{"n_layer": 10, "n_head": 9, "head_dim": 64, "qk_norm": false, "lr_mult_up": 0.667, "lr_head": 0.0066, "decay_shape": "linear", "doc_mask": true, "dataset": "wikipedia_en"}
Each number is 128 + 24 x the weight over its row's rms, rounded and kept within 0 to 255. Layers, rows and columns count from 0. Numbers have three digits each. The size before them is the row's rms in percent of the matrix's.

# layer 2 attention key, 576x576, rms 0.0653, rows 474-563, columns 72-143
121:161116109124131136082137181113134128154138116108100131166150159100131136145098129136126141123123170085150091120133114162122114126132140123169057117111125117137121137126123087113145146112089142117141102109104108087152
105:174144155145141114096164161126141153163115119107136139145099145115152167088138113068137110114126138143154115126139104162116112102100112097120144149124162169110113140105196127130101162128101123151121118125126142108104
127:122142145133141133141119122145101094138167112094113081124139108130096126137104109116150119149114116164137107167152123116136132130163139165145131143145138127164138137122138154132099150099101110154186073089094091126101
125:133140160146122130125119132098112137123163107080116125098131101091142104110111127139120124132093113140131135123146102143106100136199106116096189122179158141147156127150142117103080125169163133099159147157105108129094
118:153150136193147161125141163145121116142135138130143114137124148093116130145145151161120137136146145173106109143143167102171102064126133077139142133107154108095111132107108106114167129163088128157106132134147126111115
119:138128125100109126131140122097133120102171132105065137138152172139080134162125134148142167130110127088126085120126167141110145114118126100101115125118134098103117123152102134119155122127037083094152170140110126106122
118:104112123135136117121138092126143144113159134104112103104132106147149120095119128108114116133117117119131155111090139151146151185096132126143147090143105096126197141119125103134127120123149130077155164112139116088092
107:123149155120151145122093151111109110123092142139112118144126154078171169080110119093159138129106149101130085157121110094158107088138137128141137153156167108145106099156178105123146155121179116116118108150118107101143
117:142123119170152108118145132124140135109138144131140085099118107101118090081111124157109145129156092162154112088102104129126136194139092153126169140158155114092110131139157106134096121136124135172106150159085128083109
118:135085163132094077117172075128127098109126133122118165114142081161118106135136109134133106128119108108118112190140143102089128130117153123134142143120090139115094064138136104143117127140122089136106111129108092171134
120:126110161146113136145120134098148138105159133154079091161098145127140131160088168117141127154110143136166106120142070090095138131136129120170155141117135164087143143110130137169118108113069088134162145155111119105169
113:140125108133121111099106123139117104095146110154133088160140134130144183127114131104135104137129116166157121127139136168104171149123106154115091162132118136127127158128135113129132142125125100148151090097136137131117
118:121122142079088143106144139097149061165165143107097148176164169121083125166129119159138145152108124096108092156170117087127102088124099097098157142138191161145124088149119181111094111155112103150134137142135132153110
110:114179104127118141060116134135141110122128136114147115155157153140115173128119177138169152148102157145127133163117148111124144101114093123148118165131156153128101079118136109137147152130166137144132107102114138115102
105:151085147148170129168109063111121140112166146160103125108142101152091106173093175152127153170122127135133152144170168118170151112138097145128111133124095116143125181141112148137132104169056128156118083118131124119124
122:088151115114100106154159093090107106176099174115088120113141092191139087108136098131105109109150148101124128123129174110147133076119164080129147116123138110152119086142144119111163126151076146126108074128147106135173
113:115093117127162100172149099083148113107126108107093110109130164110150109118126110137137156116136100104066100137106153079116162123122157106138121100125150127162123131132108130135117152173130102098121154115130138154125
117:126165083126124142153128152117135109118101128120144124172152110149109155150137089130160141137140123138129159186136186139135092082119118123137114160128147104156122112138090162156117121163152171126148097121178148119133
111:098118163099096102088130145144121144192089112103139146077105090095137139123065145081133107125130120141127100177108159126102132110114139133134060100146116154123104107147127108151109128098128130140139132091107126134152
105:167157138116089113098141142120113108161068106135114125183110161145143106104139112089105155132133087153114087127123121126128152144131154131091102125127128156136128148099119123103110144088138120095120119152129121153136
110:159145125142165110129119113110100113139107095168140118109135093092117126120118121081091138171126102093082153111108133171082122160155051087128101098102121143125134141106105112104124116089147099128077126119164132082129
115:126115148130124121131101149167156148148145096141167097118116109112161159115147157116102095112175119184123128103133118161102109140128134114115098141117146115145150163109106105078134146102128170128127113116113095120176
120:156084134124141135166158157112129097096112143135131146140152149109075067110118139178144159099129108114128109154122112122088104136108141146079150133120124116127083169117140140156126081131214101140129172149090132160171
122:125136146162146136145069146123144166099145109117086098132073135131147141138134113140125105106117120142128107145105102074119116108139126130158150145122131148119135141150115112145167154142113109116173170131122102133090
118:131130094127128134179138122137130102086057128115130104112163077143125093160125116164109132095135146113103131094091139109155107156111156155127080081151102099140110184140127110131124144141072150140157158109133108102138
123:120140124107140129138162081124129097147160102108147092106161157137162102091137075129143100157109115122147136130136133113106117104128128133124145138152134103137139125136101133154172141160101156158117110096166125081134
111:097164123112099114108119131132157121156099113063126142154111164150174100108142097132164127107117155135158113113123135135149147111112153146095126142137150105148148119149146127089121137133167118121133129117139139130086
119:091136155093096136122109131114152171162127158147137118098148128113147142106129138094133086107101147137125159141123086101157116114133117149137118096148133157157091108116117122132111137105132159096145094113124119163186
113:115121135098115161105132127109083128141069109116101157145105131123121138089150148123146151144148139095082102132137163127110125089175100163113167194134152124096154145171105122150095096126148113113143151154150149090098
110:157147152149159139133153127088125116167123138104112139144154142093114145104118134106118165144133139126133093152153130135139116082182091102123180160130117120158122155172143132114121129124171133134134098114129113104126
116:107140126085124119134150155128175112143165179091109124132139111141124114166133156143149116131129088142128125123170135100148142132138140136156149141117141065060114155151118137115098100112093121108130167105123095133109
113:139141129070120119124114157144116131141148143125107068149140137110120080105158128082168155129142171153132126145148122132147119088142133144174157109104093124142123138111135133158099115132117100077117122119124147142158
121:136124166155129110120110146106118093093123135147110144106166082099117087145126081166137145146164064183121124109125129158143100134141128127119140092118114096147134089124072160151150123150134130143098153148133112164117
111:139119153111161117176133134128121140152117137146124081142084111149143082135130116114130115123116123109135105171112138099127164102141127128132145129114154121103107141101104124137096105108109115105186110105157123099142
112:182161131114134108108122187152118119115135127134097152118091129110139142120117132066097074123106113153123142138107111144135114108159139128169134124145131158101132171096131127115106128111125110120166174141106096096138
115:125102135121157128144138072148093106144113088162145169124138131125120170114115148126091099114114138096111171128130112136093134133103091112103126093156120115094158143105141103104162113142146099130141161133146124115128
111:145107187105162142178128151139100124176069084136111181125129085126158128134137135079104112111145114101074169160147099113108130137124107112162157124128172122122128169156153115081139108102183125137128129122142086089100
116:133132093096115144140165111166133122132111101155167164135129138162129115112146119138120099121114121099096132187120156163070112101083113120092123100116099155143131137136124131147144136134129152144133168131135139169145
111:194156084103123147125117167135173127096066102136131093156132142119117167112149120092101120078115162144154116139136113145125112146106130109133120126106135142137124132112106102071166128142092115141089130110101172125076
098:113113163104116138138149109110090114174139125136084144165096161134140111163091119125117088103123115149130170132149120167101075132105146083133122136094078146131121097162131157102146107102157118154165095122139147121143
093:144122152133137145101159143131124121139115134136133139105080094108125146130138127115076090080144107153094156134161099159143115140153115143148121143108128118152137133131165118132146158132128135131093120122123147134152
096:100154176157124128104155148101139121131151095142142129117149081152129167072149136156137129143120125097077145148140149136141102106134139147157152163145181132113122130124122129132127160143143097103095120138116133143107
107:140105106058107082102107139141087124171157155084150136106137118146156156088125127079120131150109152117181147091104154170133155119130157135112101110159095189182124112052154127110115159102118128089108081092138100122167
098:146123094105145116169137129137101108118089097111134127135113158105182136126132149126112122112111116083131164070101133105136153177114156132114126150116086119104142163131150160086155109137154095168118167090144117108132
101:117128145122151143149130110151089177129140159129148132124055121113181101141138140105104095080128144129170128171131140122128098135154140115155138099131131141109117100144138107126115113124123118099145109077136127129173
109:166162106110124111135120092118103107151132129107106120128140156149111140146074111122102163147125133070131128132131131106144112144096158122137148120131118128113177124125181214138160107112121150147109087108114111098123
102:182125133146169092154103100148159126101115096110171104118159117115099084112159127114117143166097118131126097069113115090117145157140132127096093140129131109145120101109163147139160121135134093148105104124155138100157
106:096130118080122106133124081130105173104123121095119147134090120126133107159125148132131118144146156134141127109143080125126079139136139150136139088120097148082125087134163155131137143124118076153115142131161133155153
113:132126140128142176128132100109115109072145142084117145123121094103145166122127097117148152157134121125173160132105096111083157169126136111102123120139130141116144060132112129171080135122140135136169143143124173099114
106:121116131160108108157100066129167156110138121088117109129150114141111139099137112142163126125142083118120105126086122091157137106086165154144113147129143129128122125117115141169108158136132133155153212133105174122128
113:176158077159182132135107147138153155092142089096150121115102139076168160107151158149138148097138099168134125105134116088122151152117125127139095111153162174141157145093139138162132133143126136153132104116155163148119
109:092120173115110129121145123140085135127110144127084140124108158149107107136117122132118107156142111086111108074125118139124178122187142142140109150109136130158191069149155107129118131122112126160106133129139138164111
104:103148191148099155129061147135126131137148115152164104172113131103142117164177135117140119125146124122131127112154162152138103102163116175157165171138156145153110118118116136123146162151196137134140146107139086153092
104:139083167152101106157105146131111104104156140056077160176145096081147126158109136163146144100134149165115153184149094125100097102100141110152110142150118066151106172138146132103141129161143151088114168137114083122149
088:110118156134119159127161154136110108162093137136144106166104129132085133157141090126107172092166112184148079151147128166179125101136100118180156124082150120125121115125093088111155131103113140101151112102163140145124
102:100110109086099159093134154119103126144143111089116106139168121153112151112120159069184106155132175088116080134078105137145170080132120125160165155104139106124119143148109147113162099151086099103146106099110098086116
104:141129127108167133169135121116170124126120120164111144137132058112101106118154139109131131160130114147162079162117098098126106168112111118110157069168104119103127151142143123183128101129136088115180146158164127122147
098:129097160063138139156103093121115132128118106114125155124147133079132096149145157173107125104109172138168119109105132128089066177099108146107131118147140101122169125088146121103126152113118106109129163114108107103125
104:102139126109139135082100097144142094101140101087086129109150099112119124118145145100145113115098142115144174171103112090110177110125165151134114183128116141092081117131124170141135121112132104123170154112106145128153
103:130145121102123111127152139105162128151152118130175117110120134103101171155153141109163128137106120153108118108150123106133137105144163125128143195115154161150112112135147149050116136158114100144165117116144115140122
099:164102122137073155157140164156128087132155156125136127141161125117118150163116154135068131154184129163093138125171172116153113123130159131144139189104131098133106121147143123144126168120119130121071149166110146133119
107:103142154116094141111114106110141102128136136157149120120113157159116113114113139144140157138154191100082099150165145137145083096161139131095114112123144075122150107171137121145147076158189139148155145143150125143109
115:094098136069115115129142143142141130125112093144156132169102129147121133104152127141116118151087116111114109130109139108118111094120168117086090124135110147149087117122094123123137131127138113135106122138153136108167
106:123082118163099133106119117131131132121145136120145133175139121133125154130147077138124102142109113129105122140147137170137142177153130089079149096123149140110111122134119141138129082134124120123125144137119126140133
105:146120151128147122116132158142159083140120173106140166124085127141128117133130172140117135131144096171107127108118145108122147126158117105156154177128167099133123168138164163106136150133158119093096130119165132115125
095:104105150170110142118140147141123131150141155168126120166102119115092139133128129102145101145168092186079113109138101167138124126193132116142114129121175145130130103149131109116087157166116168109157114104163160124143
109:111114153085148139138091096125111140129113096130110114127146141142126128105125134160136116130098112127111127139109113096096070121101132134134115109101103113124166111144106125145120109130066143148133137114163135122173
100:121123133109101130139193117112088129135100140096133124108117142129160112123075139111092131125153119102097117112136119145113128079158137106128143114098129158112169106115147128120111096116104129155143102150160142146118
112:140126101174130080180156118162128120114124155123121153104127139113159101107098103155118135097138121146140097059138166098132175144112145121123102144173142124140156097131147093137114152128157145146106135149111131139080
098:130118168138122107120154167139090116144118151135156113116088164166151108116120114144110103118165161126130144137172123118181107151182127143151150143128134112108143157166122122083142127149151094136103072144166165126132
102:151116135125125108121166091128169167134134156136081127140134164139118124130129149118146138119061135149125115160130135137101112145114201123161093143156156150079113103114121120124143109144084087158158102146128128155117
108:136107108072140143135110094143087144102106122170155163109082137126125118124125131165119143127160123184117144141169133133148099157129129144147165131112105146098135144158149099127156083111165109132159095177135090168105
101:133108124190097113112101164154118131141145145151141144139110156136173160157077105154145109134127130145143142112165145168156146153072088127138134155148165122104168153145161099101130155136124140099127072117111146109124
097:065173135102118098096150123144131128147127133123148103139141188104132132137103110154135173126146175128101130111120120110156110076102140129118138133132132172081140114142110105154137101128080127099156087116149149134163
097:137129130108128154155173146119098100158137096115125116130101132137128121154099100136120151129184144169124133163152107135130124109132099145150112092109134087144164121187122112143123130112158172133114111112137159148100
106:204192104137154138152162122121161101180137108114132121184140173113174135180144100103124131142149134169089115138136130169139120076129112128140123159113106115153081136130152121160139140141142125115142165099088123106148
094:126107075160109174121107165142113119151147123169148117163087115142160159098094098101121087105186138149115140162146115137124120112179130138148115165118151138114122127102131147142114164115172171111120116154159138098097
107:154149130117104134133118129098167103140127103096127105112165098137095105113126119150132115141152155157139096131127140107108094125141143132090123122107142177110122134142130137158086150125136131146089128157120122152123
109:129104143094094148113157099085123125144164145094132143153096132163147136134119170164117124110110149132118113158115137165140064134083104157145188171081120092101135123171079138134145132149127118162118129126093143128093
096:179119109092110150143128058121140146100113132120122108108135087125120091141169143139151121148163132121147137148133167102127108129102100095118119148106121162173120101136131118156109136128156127115164125120140122147123
105:142123163164158133140115142141098133119151142166114107141123140149118135114084100117106149127163140142122118147113112132154154120144105126153097113094151103124127099107127092151142146113130128117115132147095151120113
114:155170079112127147152121146129106094120139112092174088150150119084122133159127180085107161119144118180109126098173096133129091093162113119129118166128142125165156116118166162128123131176151124157143130154158113098107
104:101135153142055132141108133123150091130144157105143122167126155172123075171127140154149098154110134140159158159157125140155114137137097168112096115118091118143104153184159124163140116130172143135131131124119159128181
088:153117163180118156117168110172144101152162128145098138101118116148135133131097123128110142136156100158085119133117126138137132097129111130162112137138186113120141121151123132149113161122126160076124131146115143135126
104:145079159153119169118085156150086157142145135087090165133114135099157142127113149091128130137154134167127157137139098173143136140168125121174145147155144165119144123116124172140183142139142157081116152128142142125088
099:136125157136104142131130105188157133133131141138160138116119089112090053138132122159165142110162133142124118168168151087167113122142173144132141132112186120107121087148090162145091159116150122138114131109166153150116
099:121140116107161161165133118112114122099089072169087124125106093114125086115143148094115131118146114107135123098128143074105118155092112131129139113152120110147108168093090093109138119108109107121124162135097100146141
089:134121104117158135118136138088141099140142103107126135130148162127125114148102135152129119147093116068143129101131134092099122136111126083159155135082145097118109175128152153145128108129102092156108120136130097095147
104:118144111111093125104115135084144135118145138091153135112168181154118127104137108133111147117108137115148125173096103110112138100113154108082104109109127136131130106080152108088105109136132108140146098087100136133159
090:079151154148141117104127158183097102137096171135143112117084114106127134097140073128151174109165129163094146148145133127157125081125125131161160145145161095118134154099110133140123166124130202092104137145122126097099